config.yaml
head_dim: 64
norm: "layernorm"
lr: 0.00355
decay_fraction: 0.807
Each number is 50 + 10 x the weight over its row's rms, rounded and kept within 0 to 99. Layers, rows and columns count from 0. The size before them is the row's rms in percent of the matrix's.

# q: layer 8 attention query, 256x224, rms 0.108, rows 0-63, columns 160-191
# k: layer 8 attention key, 256x224, rms 0.106, rows 0-63, columns 160-191
# v: layer 8 attention value, 256x224, rms 0.11, rows 0-35, columns 160-191
# o: layer 8 attention output (transposed), 256x224, rms 0.098, rows 0-35, columns 160-191
q0 084:31 55 54 43 27 44 51 49 65 36 58 40 39 32 61 48 42 49 55 54 58 56 57 54 46 36 57 52 47 40 47 40
k0 090:55 37 50 40 51 49 68 50 33 39 43 43 45 61 50 56 54 56 51 42 50 63 34 68 39 51 48 55 59 51 59 49
q1 098:47 37 48 35 33 45 45 38 59 47 47 47 64 59 64 55 44 54 66 47 58 62 55 66 44 55 88 49 48 54 42 31
k1 097:58 66 54 71 37 55 63 56 39 62 37 64 49 51 39 61 54 56 44 53 45 43 51 56 50 48 55 37 46 51 53 56
q2 092:35 56 50 54 38 49 37 51 66 47 48 64 32 36 37 45 40 55 57 32 45 43 38 46 37 39 23 52 52 47 59 62
k2 088:29 57 38 35 68 42 57 51 45 45 52 77 62 38 34 68 60 54 41 37 52 40 49 36 55 58 53 71 44 63 44 47
q3 099:49 42 66 44 55 35 67 45 51 29 54 57 55 49 52 49 47 57 59 50 44 53 57 47 47 42 47 46 55 46 47 58
k3 094:46 42 45 28 55 63 47 36 44 48 56 56 55 59 60 44 46 61 50 54 42 53 41 63 67 64 59 55 52 40 59 47
q4 097:35 48 55 54 53 57 32 57 50 46 41 48 62 52 47 47 52 54 40 43 47 52 44 49 66 57 52 65 67 57 53 60
k4 099:33 60 53 52 52 52 55 44 52 51 38 55 59 65 50 47 89 46 44 63 57 66 34 47 49 41 48 32 58 61 44 61
q5 096:44 53 60 45 34 66 49 42 34 48 65 53 56 58 45 55 45 37 55 60 69 44 47 52 35 45 63 38 53 50 53 48
k5 090:50 62 49 45 63 40 49 55 54 43 51 59 53 49 41 59 44 62 41 48 60 50 51 48 19 65 28 42 67 34 61 46
q6 095:45 47 40 71 65 41 48 43 50 55 47 44 67 46 36 44 55 42 66 56 30 55 49 42 51 40 56 55 35 54 47 36
k6 090:39 40 56 57 52 50 48 45 35 67 41 32 55 58 51 42 61 63 69 45 39 51 46 60 64 48 54 58 41 43 49 57
q7 093:52 55 51 41 65 58 45 47 53 56 41 51 65 56 49 54 57 30 63 55 62 34 59 59 47 51 59 45 60 37 40 37
k7 094:42 61 45 51 56 49 46 56 46 53 30 60 71 35 33 54 54 42 51 43 54 47 49 62 57 26 62 54 46 49 59 51
q8 094:42 39 56 46 43 32 45 48 46 45 18 40 52 64 40 60 33 42 63 60 45 40 58 56 66 55 53 44 50 38 47 33
k8 091:51 56 68 53 41 61 51 51 51 27 51 74 61 54 34 38 39 52 50 40 36 34 50 67 31 44 43 50 45 32 51 48
q9 088:44 40 50 43 33 44 66 62 39 62 39 46 53 44 52 60 51 45 53 48 49 27 63 55 56 33 64 49 48 65 70 47
k9 092:59 43 39 60 67 37 47 53 45 57 42 45 47 39 40 44 55 53 53 53 61 40 42 50 48 54 56 47 63 41 30 48
q10 095:51 56 42 46 67 73 48 60 29 39 64 53 55 45 33 40 31 47 45 51 58 40 34 47 50 58 45 54 32 59 57 47
k10 093:38 46 57 59 36 59 49 58 41 38 51 25 55 57 34 53 57 39 66 51 56 35 53 43 51 58 47 54 50 53 58 48
q11 110:52 55 51 51 41 54 50 53 36 44 39 48 58 56 59 47 52 44 52 48 55 52 40 42 36 67 53 60 51 48 52 50
k11 096:49 51 41 51 37 57 28 49 45 47 45 48 39 49 59 35 58 63 36 58 84 55 63 38 56 52 49 55 49 45 61 58
q12 095:46 51 72 43 35 53 66 42 53 42 30 42 56 42 56 52 55 45 53 50 60 49 59 54 51 43 45 50 42 47 38 38
k12 089:42 65 46 68 65 61 51 47 39 42 44 50 62 43 60 44 64 73 45 44 49 37 42 43 41 38 52 44 45 44 51 48
q13 089:44 49 53 60 45 51 60 53 48 44 34 52 52 54 67 65 67 54 51 33 42 30 55 53 63 59 55 45 24 44 48 37
k13 091:56 56 48 62 43 52 51 69 64 64 47 43 60 34 43 53 45 57 53 71 68 45 59 43 51 43 47 50 57 60 32 39
q14 094:29 62 45 57 43 67 55 39 50 49 51 52 34 42 53 56 49 54 54 60 47 39 31 40 42 52 39 63 41 60 42 56
k14 093:46 35 57 46 56 59 38 54 40 53 51 45 45 30 58 52 57 71 41 61 42 56 57 43 36 59 50 48 55 49 50 32
q15 092:49 55 34 40 56 54 35 46 54 58 50 61 44 42 36 53 51 71 58 62 40 57 66 63 49 52 39 61 49 33 59 65
k15 094:42 57 54 44 55 58 46 61 66 48 70 47 44 37 49 43 52 58 38 40 64 53 62 46 37 33 48 55 55 37 35 56
q16 090:47 48 53 35 43 39 50 62 56 47 59 62 56 54 65 34 40 72 61 58 53 46 67 66 39 57 47 46 36 74 53 52
k16 093:55 44 66 45 50 57 48 67 55 76 69 68 44 48 53 52 56 56 66 54 60 60 55 45 44 43 46 55 30 42 32 50
q17 092:51 72 38 56 49 65 47 56 50 41 56 45 56 57 25 56 44 42 47 32 46 39 58 44 41 59 36 51 43 45 59 37
k17 093:56 56 61 30 41 58 35 41 40 49 56 41 51 37 46 49 59 36 70 73 34 34 59 46 59 36 49 53 38 62 63 56
q18 096:56 34 52 58 47 41 42 47 64 36 56 71 48 44 45 56 44 44 42 51 54 55 70 32 63 38 51 56 56 24 52 47
k18 099:46 53 35 45 53 51 46 55 38 63 61 50 57 60 57 53 40 47 41 66 45 49 42 56 51 40 58 43 46 43 43 63
q19 090:47 24 41 43 71 35 42 46 44 53 33 79 45 39 53 49 42 73 55 47 52 39 58 44 65 51 43 51 44 38 45 56
k19 089:40 62 41 48 56 46 41 64 45 48 41 64 53 35 63 51 47 46 60 55 54 60 57 75 38 26 58 42 52 33 36 56
q20 099:62 49 53 55 43 66 53 46 54 47 53 55 46 43 33 45 36 43 41 58 58 52 64 48 41 49 51 65 51 40 67 47
k20 097:64 28 54 60 43 49 45 55 44 42 47 52 43 47 60 54 57 52 61 44 69 51 59 35 63 47 55 46 62 43 52 48
q21 094:64 49 69 49 53 45 44 53 45 53 60 36 59 41 28 38 56 60 42 47 52 36 55 42 48 37 54 59 46 53 53 38
k21 089:46 52 42 55 25 60 50 42 44 48 61 47 39 40 53 50 56 62 50 49 56 46 62 69 62 55 34 41 54 31 34 37
q22 088:32 64 48 62 36 38 51 59 54 53 43 35 42 42 52 49 58 43 61 52 47 57 46 56 53 45 52 60 62 50 37 50
k22 091:53 59 48 67 52 42 35 50 54 55 36 46 41 61 52 43 52 62 50 35 32 54 56 42 55 49 54 50 61 71 39 45
q23 094:53 37 64 45 46 65 30 49 36 51 52 46 31 40 64 60 58 46 66 50 61 55 57 51 50 55 39 67 40 41 46 66
k23 091:64 43 46 41 45 41 39 54 53 56 49 74 38 65 42 46 53 35 51 54 52 44 44 61 62 49 42 40 46 51 47 31
q24 094:60 44 43 27 48 58 57 49 53 43 50 57 47 60 69 50 65 45 54 56 58 31 45 24 38 68 58 42 40 53 44 56
k24 097:52 58 41 50 68 51 48 75 47 50 43 50 57 42 54 57 42 38 48 62 45 47 47 24 51 39 50 44 49 39 43 50
q25 096:48 51 30 39 42 55 39 53 44 52 51 26 45 51 36 39 48 39 60 51 51 44 58 48 59 60 51 53 52 45 35 55
k25 089:48 61 40 54 56 48 41 37 50 55 39 59 46 45 59 39 44 53 55 53 33 64 45 28 44 56 45 54 39 42 32 47
q26 092:49 47 50 47 38 31 39 56 68 52 44 48 38 61 46 49 48 49 38 44 51 43 49 57 63 44 53 50 39 59 54 43
k26 093:57 67 49 54 60 41 58 54 59 44 52 31 44 42 39 66 54 32 48 40 57 46 60 40 44 52 50 50 73 47 54 53
q27 092:59 53 60 43 52 32 56 44 52 45 61 47 53 28 54 51 60 73 42 52 63 45 64 24 40 35 43 43 40 59 39 45
k27 093:41 39 40 56 40 49 56 40 54 48 43 60 46 30 50 36 47 49 41 53 40 54 37 49 41 39 29 69 52 48 48 61
q28 094:54 66 52 50 52 34 55 53 43 45 43 44 58 54 35 45 52 54 56 48 49 51 56 74 52 37 38 58 46 45 52 35
k28 089:45 63 59 59 31 59 69 40 40 37 54 44 57 44 43 50 60 61 41 47 27 59 55 63 53 58 37 53 59 52 57 55
q29 099:66 42 58 49 56 37 43 53 40 51 47 47 57 64 40 53 57 68 58 54 61 59 48 47 60 42 61 47 33 59 56 51
k29 096:43 59 47 52 63 65 53 45 36 53 43 44 70 50 48 63 52 54 44 42 44 59 43 48 51 60 62 57 60 34 38 58
q30 099:51 53 45 53 47 30 39 44 43 69 45 53 41 41 54 46 47 37 54 50 70 53 59 36 51 58 36 46 58 37 50 36
k30 101:54 38 52 72 45 44 28 49 36 50 51 48 58 49 62 55 35 49 25 41 80 50 45 50 47 42 47 46 47 42 52 59
q31 091:38 60 51 55 63 39 60 49 64 55 51 37 66 41 49 38 62 36 39 35 60 41 27 50 35 52 41 33 42 37 60 58
k31 087:38 49 37 32 54 33 59 51 44 56 59 44 40 47 56 45 49 58 51 42 46 73 54 44 38 48 47 66 53 59 48 68
q32 098:55 63 42 46 39 44 40 50 45 50 42 42 41 55 59 68 47 52 43 73 34 37 62 82 39 48 30 50 56 43 57 66
k32 096:66 65 54 44 47 49 49 57 56 36 37 46 53 46 68 50 46 39 63 44 57 56 53 62 41 71 42 43 31 49 53 45
q33 112:53 68 49 58 39 63 50 55 52 55 38 51 56 46 69 35 55 48 57 51 32 44 54 53 51 64 43 53 56 20 52 67
k33 102:68 55 51 48 62 46 45 57 60 58 55 56 58 51 53 51 58 51 48 33 50 53 64 39 61 60 61 51 53 61 44 52
q34 099:41 53 50 48 56 55 58 48 61 52 65 44 56 68 48 55 39 36 47 54 56 31 40 46 42 57 62 32 72 67 41 40
k34 101:47 54 53 60 65 43 53 50 61 50 76 60 36 45 27 47 56 39 59 46 69 38 56 32 46 39 45 48 42 59 58 61
q35 100:51 53 40 47 50 55 35 54 62 55 58 62 46 60 36 62 46 48 53 55 54 53 74 42 48 49 58 30 63 50 60 44
k35 100:38 56 44 52 65 61 42 33 44 58 49 43 52 50 51 63 63 51 45 42 53 42 40 58 57 42 56 48 43 54 49 26
q36 094:36 35 45 42 52 39 49 38 46 67 47 64 38 55 38 41 56 54 32 70 65 69 46 57 26 49 54 47 44 43 35 49
k36 086:59 67 49 41 64 48 56 28 32 56 57 51 42 55 49 59 50 23 46 64 64 46 47 36 24 39 55 45 52 59 58 40
q37 095:32 54 52 49 50 49 45 54 29 62 63 37 40 40 62 46 46 47 27 56 50 44 43 53 58 45 33 59 53 46 56 74
k37 091:63 38 54 41 50 40 61 61 58 48 55 28 52 49 55 57 44 52 41 25 39 51 46 32 64 66 37 44 41 55 44 38
q38 087:74 53 41 70 47 44 28 47 40 45 41 49 37 43 50 53 50 20 52 54 65 49 58 48 53 32 49 44 69 37 67 55
k38 089:53 38 41 55 62 50 56 59 63 57 51 39 69 43 45 48 56 41 36 50 41 70 57 29 40 56 53 36 53 40 34 64
q39 102:58 70 57 68 71 52 44 40 43 55 48 40 59 66 49 47 62 55 54 44 54 51 20 62 45 45 60 59 58 47 62 60
k39 094:52 59 55 74 56 49 54 46 62 49 41 51 47 57 45 45 45 61 54 50 44 56 29 59 34 28 51 61 59 53 49 56
q40 093:32 48 40 45 46 55 50 43 44 40 35 50 47 55 46 58 55 47 52 51 47 43 55 54 53 43 78 45 47 55 61 50
k40 090:65 65 57 53 55 52 62 48 60 46 44 64 45 42 46 58 67 50 60 57 48 46 71 59 49 78 44 61 57 38 73 45
q41 097:47 62 62 33 44 56 54 52 41 45 42 54 65 55 50 48 22 48 50 45 61 46 55 58 46 72 64 60 56 60 40 46
k41 097:57 56 64 37 42 56 35 34 34 60 55 56 47 43 52 53 78 43 54 64 71 43 54 63 56 50 36 42 56 63 70 46
q42 091:45 52 47 49 62 53 48 44 33 40 45 35 51 58 60 74 46 41 43 52 59 45 55 37 57 42 40 48 50 46 46 45
k42 089:39 77 62 52 45 53 63 58 42 60 50 36 35 48 47 48 40 45 48 41 44 51 50 55 42 49 33 38 52 54 64 55
q43 093:53 66 56 64 26 42 37 59 46 40 55 40 74 42 51 51 48 53 46 57 61 50 56 60 62 65 60 46 48 26 67 51
k43 092:52 58 47 49 55 44 51 66 47 62 36 50 40 60 47 62 42 57 33 52 42 56 56 56 56 56 35 39 43 63 74 47
q44 098:56 71 63 44 63 44 65 44 51 66 46 61 64 51 55 52 45 43 59 58 28 42 41 59 25 49 61 63 36 38 70 47
k44 094:43 44 50 46 42 43 62 40 61 32 37 59 44 56 66 53 55 61 50 52 54 70 52 57 41 48 52 53 42 42 56 40
q45 094:52 51 43 35 55 60 69 42 50 60 52 31 63 51 59 48 56 70 38 51 42 42 42 54 64 36 60 50 51 54 57 46
k45 095:57 53 50 55 53 36 64 53 56 42 52 31 56 40 37 43 59 58 52 43 31 50 52 42 49 64 44 47 41 50 57 56
q46 101:62 55 37 61 43 56 68 55 55 64 57 65 64 50 46 49 55 63 52 65 57 61 45 50 42 58 59 65 47 64 69 53
k46 093:58 52 41 50 51 48 38 45 62 53 66 58 36 60 52 48 53 71 47 31 49 70 47 28 59 55 50 68 54 58 43 48
q47 093:47 34 42 44 49 49 39 55 49 43 59 51 48 44 44 27 57 39 48 39 51 33 62 55 56 44 63 71 71 42 33 39
k47 096:32 52 54 55 45 54 43 36 51 53 55 46 34 60 46 34 46 45 50 50 44 50 64 35 42 51 54 57 42 67 53 43
q48 091:52 49 63 37 45 62 43 39 62 51 60 49 64 56 59 38 39 50 54 57 44 53 51 56 61 54 51 42 41 73 44 41
k48 094:36 34 61 33 51 39 56 49 55 43 57 53 47 35 71 62 44 59 51 68 39 49 61 48 56 33 50 47 39 63 30 40
q49 084:47 57 37 60 51 40 61 52 48 73 62 47 49 50 56 45 55 45 47 42 45 47 43 59 45 50 64 53 37 49 61 35
k49 086:55 43 38 47 48 52 50 37 76 61 63 47 44 52 51 62 38 66 51 61 49 48 57 33 41 46 47 42 63 47 32 36
q50 093:39 42 44 42 57 37 54 39 36 52 43 57 44 45 52 33 38 47 54 59 64 78 52 55 51 42 58 74 53 81 58 44
k50 091:66 52 44 44 74 57 41 46 47 42 53 59 51 47 42 46 55 49 40 53 45 54 47 39 54 59 56 56 51 63 39 56
q51 092:57 46 61 51 48 56 33 51 60 53 48 67 46 38 29 37 48 49 58 42 69 49 57 53 47 51 69 46 56 51 57 24
k51 095:51 49 47 56 70 50 53 52 57 53 42 47 64 47 47 50 48 38 53 59 70 38 53 51 39 44 39 49 35 52 64 58
q52 099:44 58 55 64 34 53 44 64 61 40 43 40 40 40 60 55 69 35 43 42 25 60 55 45 42 43 43 59 62 51 41 47
k52 103:34 51 68 58 53 60 44 62 57 54 48 55 41 54 37 60 67 43 45 55 52 46 62 60 53 63 49 47 47 58 42 40
q53 092:44 48 50 47 62 26 51 46 48 55 38 41 56 56 72 49 50 41 50 62 61 36 54 46 41 48 53 43 24 45 32 50
k53 094:61 35 56 42 57 56 43 56 54 66 44 62 58 33 70 54 45 47 29 64 52 48 52 46 30 45 63 36 54 66 59 67
q54 092:37 53 58 49 42 42 35 44 46 56 51 62 41 58 36 54 46 58 59 41 37 55 29 34 46 45 69 43 71 49 66 53
k54 091:52 46 44 53 58 51 38 56 44 42 56 32 41 37 46 76 51 24 53 51 53 44 44 54 49 51 42 38 49 38 59 46
q55 091:50 57 49 44 54 56 47 49 45 50 58 52 39 57 51 21 64 47 64 74 37 47 62 51 60 55 51 56 52 59 61 66
k55 090:54 44 56 46 46 41 54 50 35 41 55 28 54 50 66 39 45 56 44 59 67 68 51 68 50 60 53 72 62 63 48 37
q56 099:48 57 55 53 36 38 61 61 42 46 43 40 47 59 58 77 43 44 46 55 70 41 32 53 51 51 44 62 60 52 49 54
k56 095:58 67 46 38 63 29 42 57 63 63 62 55 42 50 42 55 56 59 31 57 48 43 42 41 41 39 40 55 54 55 72 40
q57 090:64 27 29 60 44 52 52 49 47 31 55 42 37 30 54 25 34 55 60 44 50 63 36 48 68 61 45 47 56 63 40 41
k57 086:50 26 45 60 55 56 60 56 51 53 54 48 39 53 53 52 47 51 45 42 53 58 31 48 55 42 50 61 46 40 59 47
q58 105:53 62 48 47 61 59 58 48 48 53 63 57 55 52 52 50 43 60 39 38 57 40 66 45 45 47 53 44 44 58 66 37
k58 098:41 49 46 52 47 50 64 50 56 47 60 60 58 41 49 53 45 45 41 57 47 60 60 51 37 55 59 62 65 58 62 48
q59 098:45 50 47 50 59 31 56 38 59 45 49 60 52 30 59 45 52 55 66 64 42 56 39 52 59 49 48 60 42 47 50 50
k59 097:45 46 36 58 70 47 32 60 53 44 47 51 28 52 58 41 44 63 59 51 44 68 45 40 51 64 64 63 62 46 29 46
q60 098:59 47 56 78 36 61 58 59 51 49 40 44 50 60 48 73 42 49 52 54 53 34 65 62 57 62 55 38 61 36 48 61
k60 098:52 57 43 54 45 51 53 36 50 66 59 65 66 53 49 68 57 49 50 56 54 60 64 47 43 57 55 40 57 36 37 41
q61 096:43 56 69 61 38 43 44 46 47 49 37 39 51 46 55 53 36 61 54 43 51 62 46 64 39 57 49 31 56 39 62 39
k61 093:38 52 47 33 62 37 65 39 51 48 30 61 51 58 63 44 35 65 39 56 45 76 57 57 47 30 48 47 47 53 65 43
q62 096:46 51 40 43 61 67 47 48 66 27 48 45 66 64 40 70 52 50 33 32 54 65 48 50 51 58 55 48 44 70 54 45
k62 097:59 63 58 58 64 35 56 59 62 40 33 53 66 65 49 57 44 31 61 57 58 48 42 70 52 48 46 40 45 60 50 64
q63 094:53 46 52 55 44 51 44 37 43 46 45 50 49 52 54 60 47 32 48 52 36 50 62 43 36 59 52 40 42 46 54 61
k63 099:51 55 56 66 59 49 35 41 38 55 47 51 44 58 27 59 45 43 34 45 56 53 41 26 28 58 37 46 53 49 40 53
v0 106:49 48 41 50 61 57 33 32 38 71 64 66 56 40 54 29 54 54 39 52 35 55 57 71 50 52 46 63 67 52 48 41
o0 101:42 55 47 33 48 39 44 41 44 41 32 49 34 45 52 35 51 47 55 38 56 49 57 41 58 44 47 49 48 51 48 40
v1 099:45 46 55 49 49 70 54 28 39 50 50 38 55 61 60 37 37 51 59 37 37 52 61 40 67 51 48 59 56 60 59 58
o1 094:59 39 46 58 39 45 52 43 42 34 54 56 54 57 38 50 39 52 32 43 34 53 51 15 47 71 50 41 41 43 57 54
v2 092:61 41 60 52 44 54 41 60 42 51 60 46 41 38 52 43 66 39 43 56 43 45 37 50 56 41 48 42 74 30 50 75
o2 096:54 48 40 40 65 50 66 45 59 58 51 43 68 45 61 59 59 63 45 48 39 49 39 72 55 56 46 48 63 51 48 33
v3 097:52 53 47 51 59 53 61 41 43 60 51 66 50 56 53 48 42 39 57 51 56 58 53 49 41 43 59 57 42 40 42 46
o3 102:44 64 55 30 34 54 41 47 52 57 47 65 59 60 68 46 48 43 57 40 46 57 49 52 47 42 45 34 54 48 77 49
v4 109:54 61 31 59 45 71 58 39 62 50 54 47 30 56 32 62 57 45 39 40 67 39 50 49 38 26 52 40 52 53 51 59
o4 108:71 67 51 28 49 52 55 55 45 53 63 61 52 57 72 48 47 30 51 47 61 59 21 53 50 50 50 39 47 42 55 61
v5 108:28 44 49 40 56 32 51 38 42 47 51 81 47 44 63 43 58 42 28 52 48 40 57 55 44 48 18 52 52 29 46 45
o5 107:48 59 51 48 42 48 36 39 56 65 62 58 34 56 53 43 61 59 49 52 51 48 43 49 43 47 46 47 41 52 15 57
v6 093:46 39 43 54 55 57 49 46 65 33 46 43 39 66 47 46 55 59 57 44 51 49 46 46 41 57 69 64 52 60 55 26
o6 095:41 41 45 48 52 41 52 44 46 41 46 53 56 55 43 56 26 58 44 60 60 31 57 69 58 45 51 44 43 47 78 50
v7 093:37 50 41 49 84 62 33 55 37 47 68 57 64 45 39 45 47 41 55 61 33 57 28 52 58 61 50 49 49 45 47 58
o7 088:50 50 54 45 66 35 58 46 47 58 57 38 39 36 58 59 52 39 67 47 48 52 53 40 42 35 42 32 32 40 50 55
v8 099:44 49 53 64 47 53 47 57 53 29 77 38 45 52 46 43 40 54 43 52 60 59 54 57 55 48 41 52 62 42 45 43
o8 097:42 55 42 59 61 76 54 38 48 59 57 48 58 72 49 61 50 27 51 52 25 36 50 35 42 51 60 55 58 59 55 67
v9 100:43 52 55 48 50 32 62 46 44 50 64 69 47 49 57 45 73 44 46 52 40 53 49 32 35 60 46 55 48 65 34 50
o9 100:47 52 46 37 56 50 66 52 47 46 17 52 61 34 52 43 50 52 60 39 55 41 48 47 59 39 53 31 53 45 37 31
v10 091:72 61 41 38 38 51 57 54 37 49 34 51 56 44 52 55 38 41 64 51 62 53 43 60 40 45 51 54 57 55 48 47
o10 097:45 48 51 32 63 61 45 43 40 31 58 33 58 38 41 35 65 61 53 50 44 51 42 47 46 27 65 42 44 53 37 37
v11 091:38 53 63 48 69 40 62 72 34 36 55 28 66 38 50 56 54 42 57 45 66 45 70 58 39 53 55 43 42 62 34 35
o11 090:57 62 59 42 62 54 49 48 58 66 38 37 43 63 45 64 66 36 47 57 58 60 38 54 43 44 50 45 67 48 48 57
v12 095:35 54 49 56 33 59 54 56 22 56 55 55 48 63 39 49 42 51 47 54 50 65 35 56 46 48 49 41 53 36 48 54
o12 095:41 63 59 35 41 53 56 59 42 49 68 53 62 46 45 45 60 36 45 47 36 49 52 51 48 71 44 62 61 46 64 41
v13 092:49 61 62 48 47 50 68 69 57 46 58 46 48 49 52 45 44 34 38 46 55 63 57 60 38 47 55 43 30 66 54 61
o13 093:43 54 57 55 53 46 44 46 54 45 57 43 43 41 45 55 67 52 44 54 48 44 35 42 44 61 55 36 44 50 84 41
v14 102:64 58 62 40 76 48 57 56 51 56 51 48 49 42 66 54 50 57 57 46 49 47 39 52 61 54 55 41 37 50 45 72
o14 101:55 46 66 67 67 53 44 36 56 61 35 42 40 63 56 62 46 62 38 51 48 44 54 48 46 63 48 32 58 38 42 44
v15 093:56 37 41 38 54 52 50 41 63 57 29 63 34 52 39 64 27 50 51 39 55 55 50 45 39 54 53 48 57 41 35 51
o15 093:55 53 65 51 43 57 53 54 38 52 64 55 54 53 48 55 64 56 43 38 40 35 40 54 52 37 50 53 51 47 44 52
v16 099:64 60 42 50 44 45 33 40 62 50 26 47 58 48 56 59 29 64 55 62 53 43 52 53 49 45 57 50 62 54 51 55
o16 100:47 32 33 58 54 46 42 48 46 66 43 57 44 54 51 61 65 69 61 67 55 48 57 41 60 51 52 34 54 47 51 55
v17 099:53 71 61 53 51 44 45 37 59 62 35 48 63 32 43 43 46 69 60 44 44 38 44 58 64 58 51 44 59 66 40 50
o17 099:49 54 47 69 53 45 62 41 36 67 67 50 58 57 59 47 46 54 50 67 64 31 42 60 64 37 50 58 44 54 47 50
v18 102:44 39 47 45 63 59 41 34 48 39 40 41 45 50 48 66 64 44 54 51 50 58 41 64 41 36 32 55 38 49 67 41
o18 102:49 62 43 40 53 40 46 55 42 49 35 43 62 49 39 30 49 36 32 58 54 60 58 73 33 56 34 24 63 55 44 47
v19 094:38 26 49 55 63 30 40 60 55 43 50 46 42 45 47 52 60 57 37 44 56 50 39 44 44 52 36 54 39 41 44 39
o19 100:33 44 39 39 62 56 60 42 60 41 46 50 44 70 37 53 42 36 40 34 51 48 40 52 65 47 51 42 63 46 51 63
v20 094:64 46 57 42 52 58 64 47 54 48 54 52 41 51 50 52 48 46 53 50 40 43 51 59 52 42 54 34 46 73 32 60
o20 100:67 51 64 61 46 50 37 72 47 48 39 56 61 59 39 41 45 50 47 46 56 47 52 70 51 38 44 40 51 25 60 56
v21 090:69 56 49 58 35 51 63 36 53 56 50 43 31 45 54 69 49 42 62 49 57 48 55 46 54 35 62 37 38 60 50 65
o21 088:46 49 67 50 43 37 52 51 44 55 50 08 67 38 54 43 37 60 52 27 46 58 41 53 52 56 38 42 42 59 36 44
v22 101:50 25 31 45 66 58 49 58 51 43 43 37 36 36 44 31 57 32 48 41 45 56 58 47 68 58 44 60 43 48 40 45
o22 104:52 56 40 57 58 43 41 63 52 40 36 53 57 48 51 42 49 60 54 53 40 40 60 42 45 40 49 50 47 49 52 50
v23 090:64 59 43 43 38 44 43 61 37 41 55 59 41 62 31 44 46 60 57 47 63 56 54 73 63 64 55 31 48 45 61 41
o23 095:49 54 54 56 58 69 43 51 64 58 54 54 54 34 47 53 69 56 52 60 64 53 55 52 59 43 48 61 49 54 51 48
v24 093:50 44 59 56 59 61 57 56 48 51 47 34 48 54 55 34 47 32 59 41 44 53 44 51 48 60 47 48 53 42 44 40
o24 094:51 58 70 52 63 55 44 48 54 53 80 37 56 57 41 30 41 50 42 19 66 45 61 37 51 57 54 56 57 37 53 59
v25 106:56 30 48 56 48 35 51 62 46 54 69 52 30 54 57 62 43 51 36 55 49 48 51 38 51 32 34 43 49 51 53 21
o25 104:43 43 57 42 63 41 56 55 64 64 36 47 70 46 61 65 35 51 54 57 60 58 58 60 51 38 56 50 49 63 54 53
v26 089:56 63 66 41 41 39 36 52 39 20 49 50 55 47 55 52 43 41 53 42 52 53 39 33 57 37 58 35 31 63 43 59
o26 091:39 25 58 41 43 57 53 60 58 31 47 38 53 50 79 50 57 38 55 55 47 49 45 41 48 48 44 56 61 49 55 54
v27 101:51 45 48 31 52 57 56 60 54 48 68 59 50 34 58 41 64 67 58 35 55 42 29 46 68 31 47 56 49 56 33 57
o27 105:63 61 52 24 48 58 46 64 54 57 41 63 50 52 72 62 39 51 52 38 46 44 58 59 75 48 76 43 39 47 42 34
v28 095:63 46 53 55 49 48 54 56 37 28 55 54 58 62 43 29 39 43 39 50 57 34 71 59 49 54 46 50 37 40 53 60
o28 095:53 55 59 53 48 61 49 70 59 55 61 70 73 54 33 52 45 32 45 62 72 58 47 51 43 48 24 51 53 35 32 50
v29 106:55 51 47 50 57 52 37 49 59 58 56 43 57 54 55 57 53 41 48 55 55 50 33 49 50 37 38 56 60 56 55 46
o29 099:58 51 46 44 65 37 40 57 50 55 41 27 20 59 59 52 33 56 47 54 55 50 49 59 69 55 48 50 34 43 47 51
v30 088:62 50 60 49 49 48 53 57 41 53 57 38 60 77 56 43 64 53 29 71 47 35 30 50 28 57 52 59 63 64 48 65
o30 095:47 55 48 49 32 58 59 44 48 52 44 52 46 59 47 39 82 64 65 46 46 31 39 62 64 57 41 57 53 57 55 57
v31 094:33 52 26 51 54 45 23 28 41 47 26 65 43 54 52 57 50 51 61 48 38 28 46 36 63 41 40 58 65 37 43 62
o31 095:47 33 50 38 47 44 49 47 47 59 71 52 48 35 36 42 54 66 71 54 55 56 52 66 62 53 60 64 38 41 43 35
v32 092:62 52 54 31 52 47 52 55 37 53 53 53 39 60 53 52 40 40 62 44 37 59 62 58 37 41 55 55 58 47 70 34
o32 095:49 58 44 47 50 64 48 62 47 68 52 44 49 45 39 55 54 54 58 50 56 54 25 54 52 73 57 60 58 59 58 49
v33 085:51 37 57 52 74 39 62 43 36 39 57 51 61 61 58 32 65 45 33 46 64 45 58 42 62 61 41 44 56 47 39 56
o33 089:63 49 25 61 49 42 52 30 60 49 52 48 39 49 45 64 44 55 55 41 44 34 53 66 63 40 41 40 42 47 55 50
v34 094:57 47 39 52 39 50 39 49 51 30 51 48 51 58 41 63 42 64 60 49 39 56 54 32 52 42 58 47 39 59 56 63
o34 095:46 41 41 43 40 58 65 53 66 43 40 63 42 58 49 62 52 35 46 45 59 65 43 46 39 34 55 47 71 55 58 62
v35 100:68 62 46 42 51 55 55 26 60 65 50 43 44 51 59 54 52 58 45 56 57 35 64 40 48 44 41 49 63 21 48 44
o35 094:52 55 60 46 66 54 71 45 34 48 62 58 72 67 46 54 49 47 44 50 55 38 52 49 51 42 56 47 58 37 27 39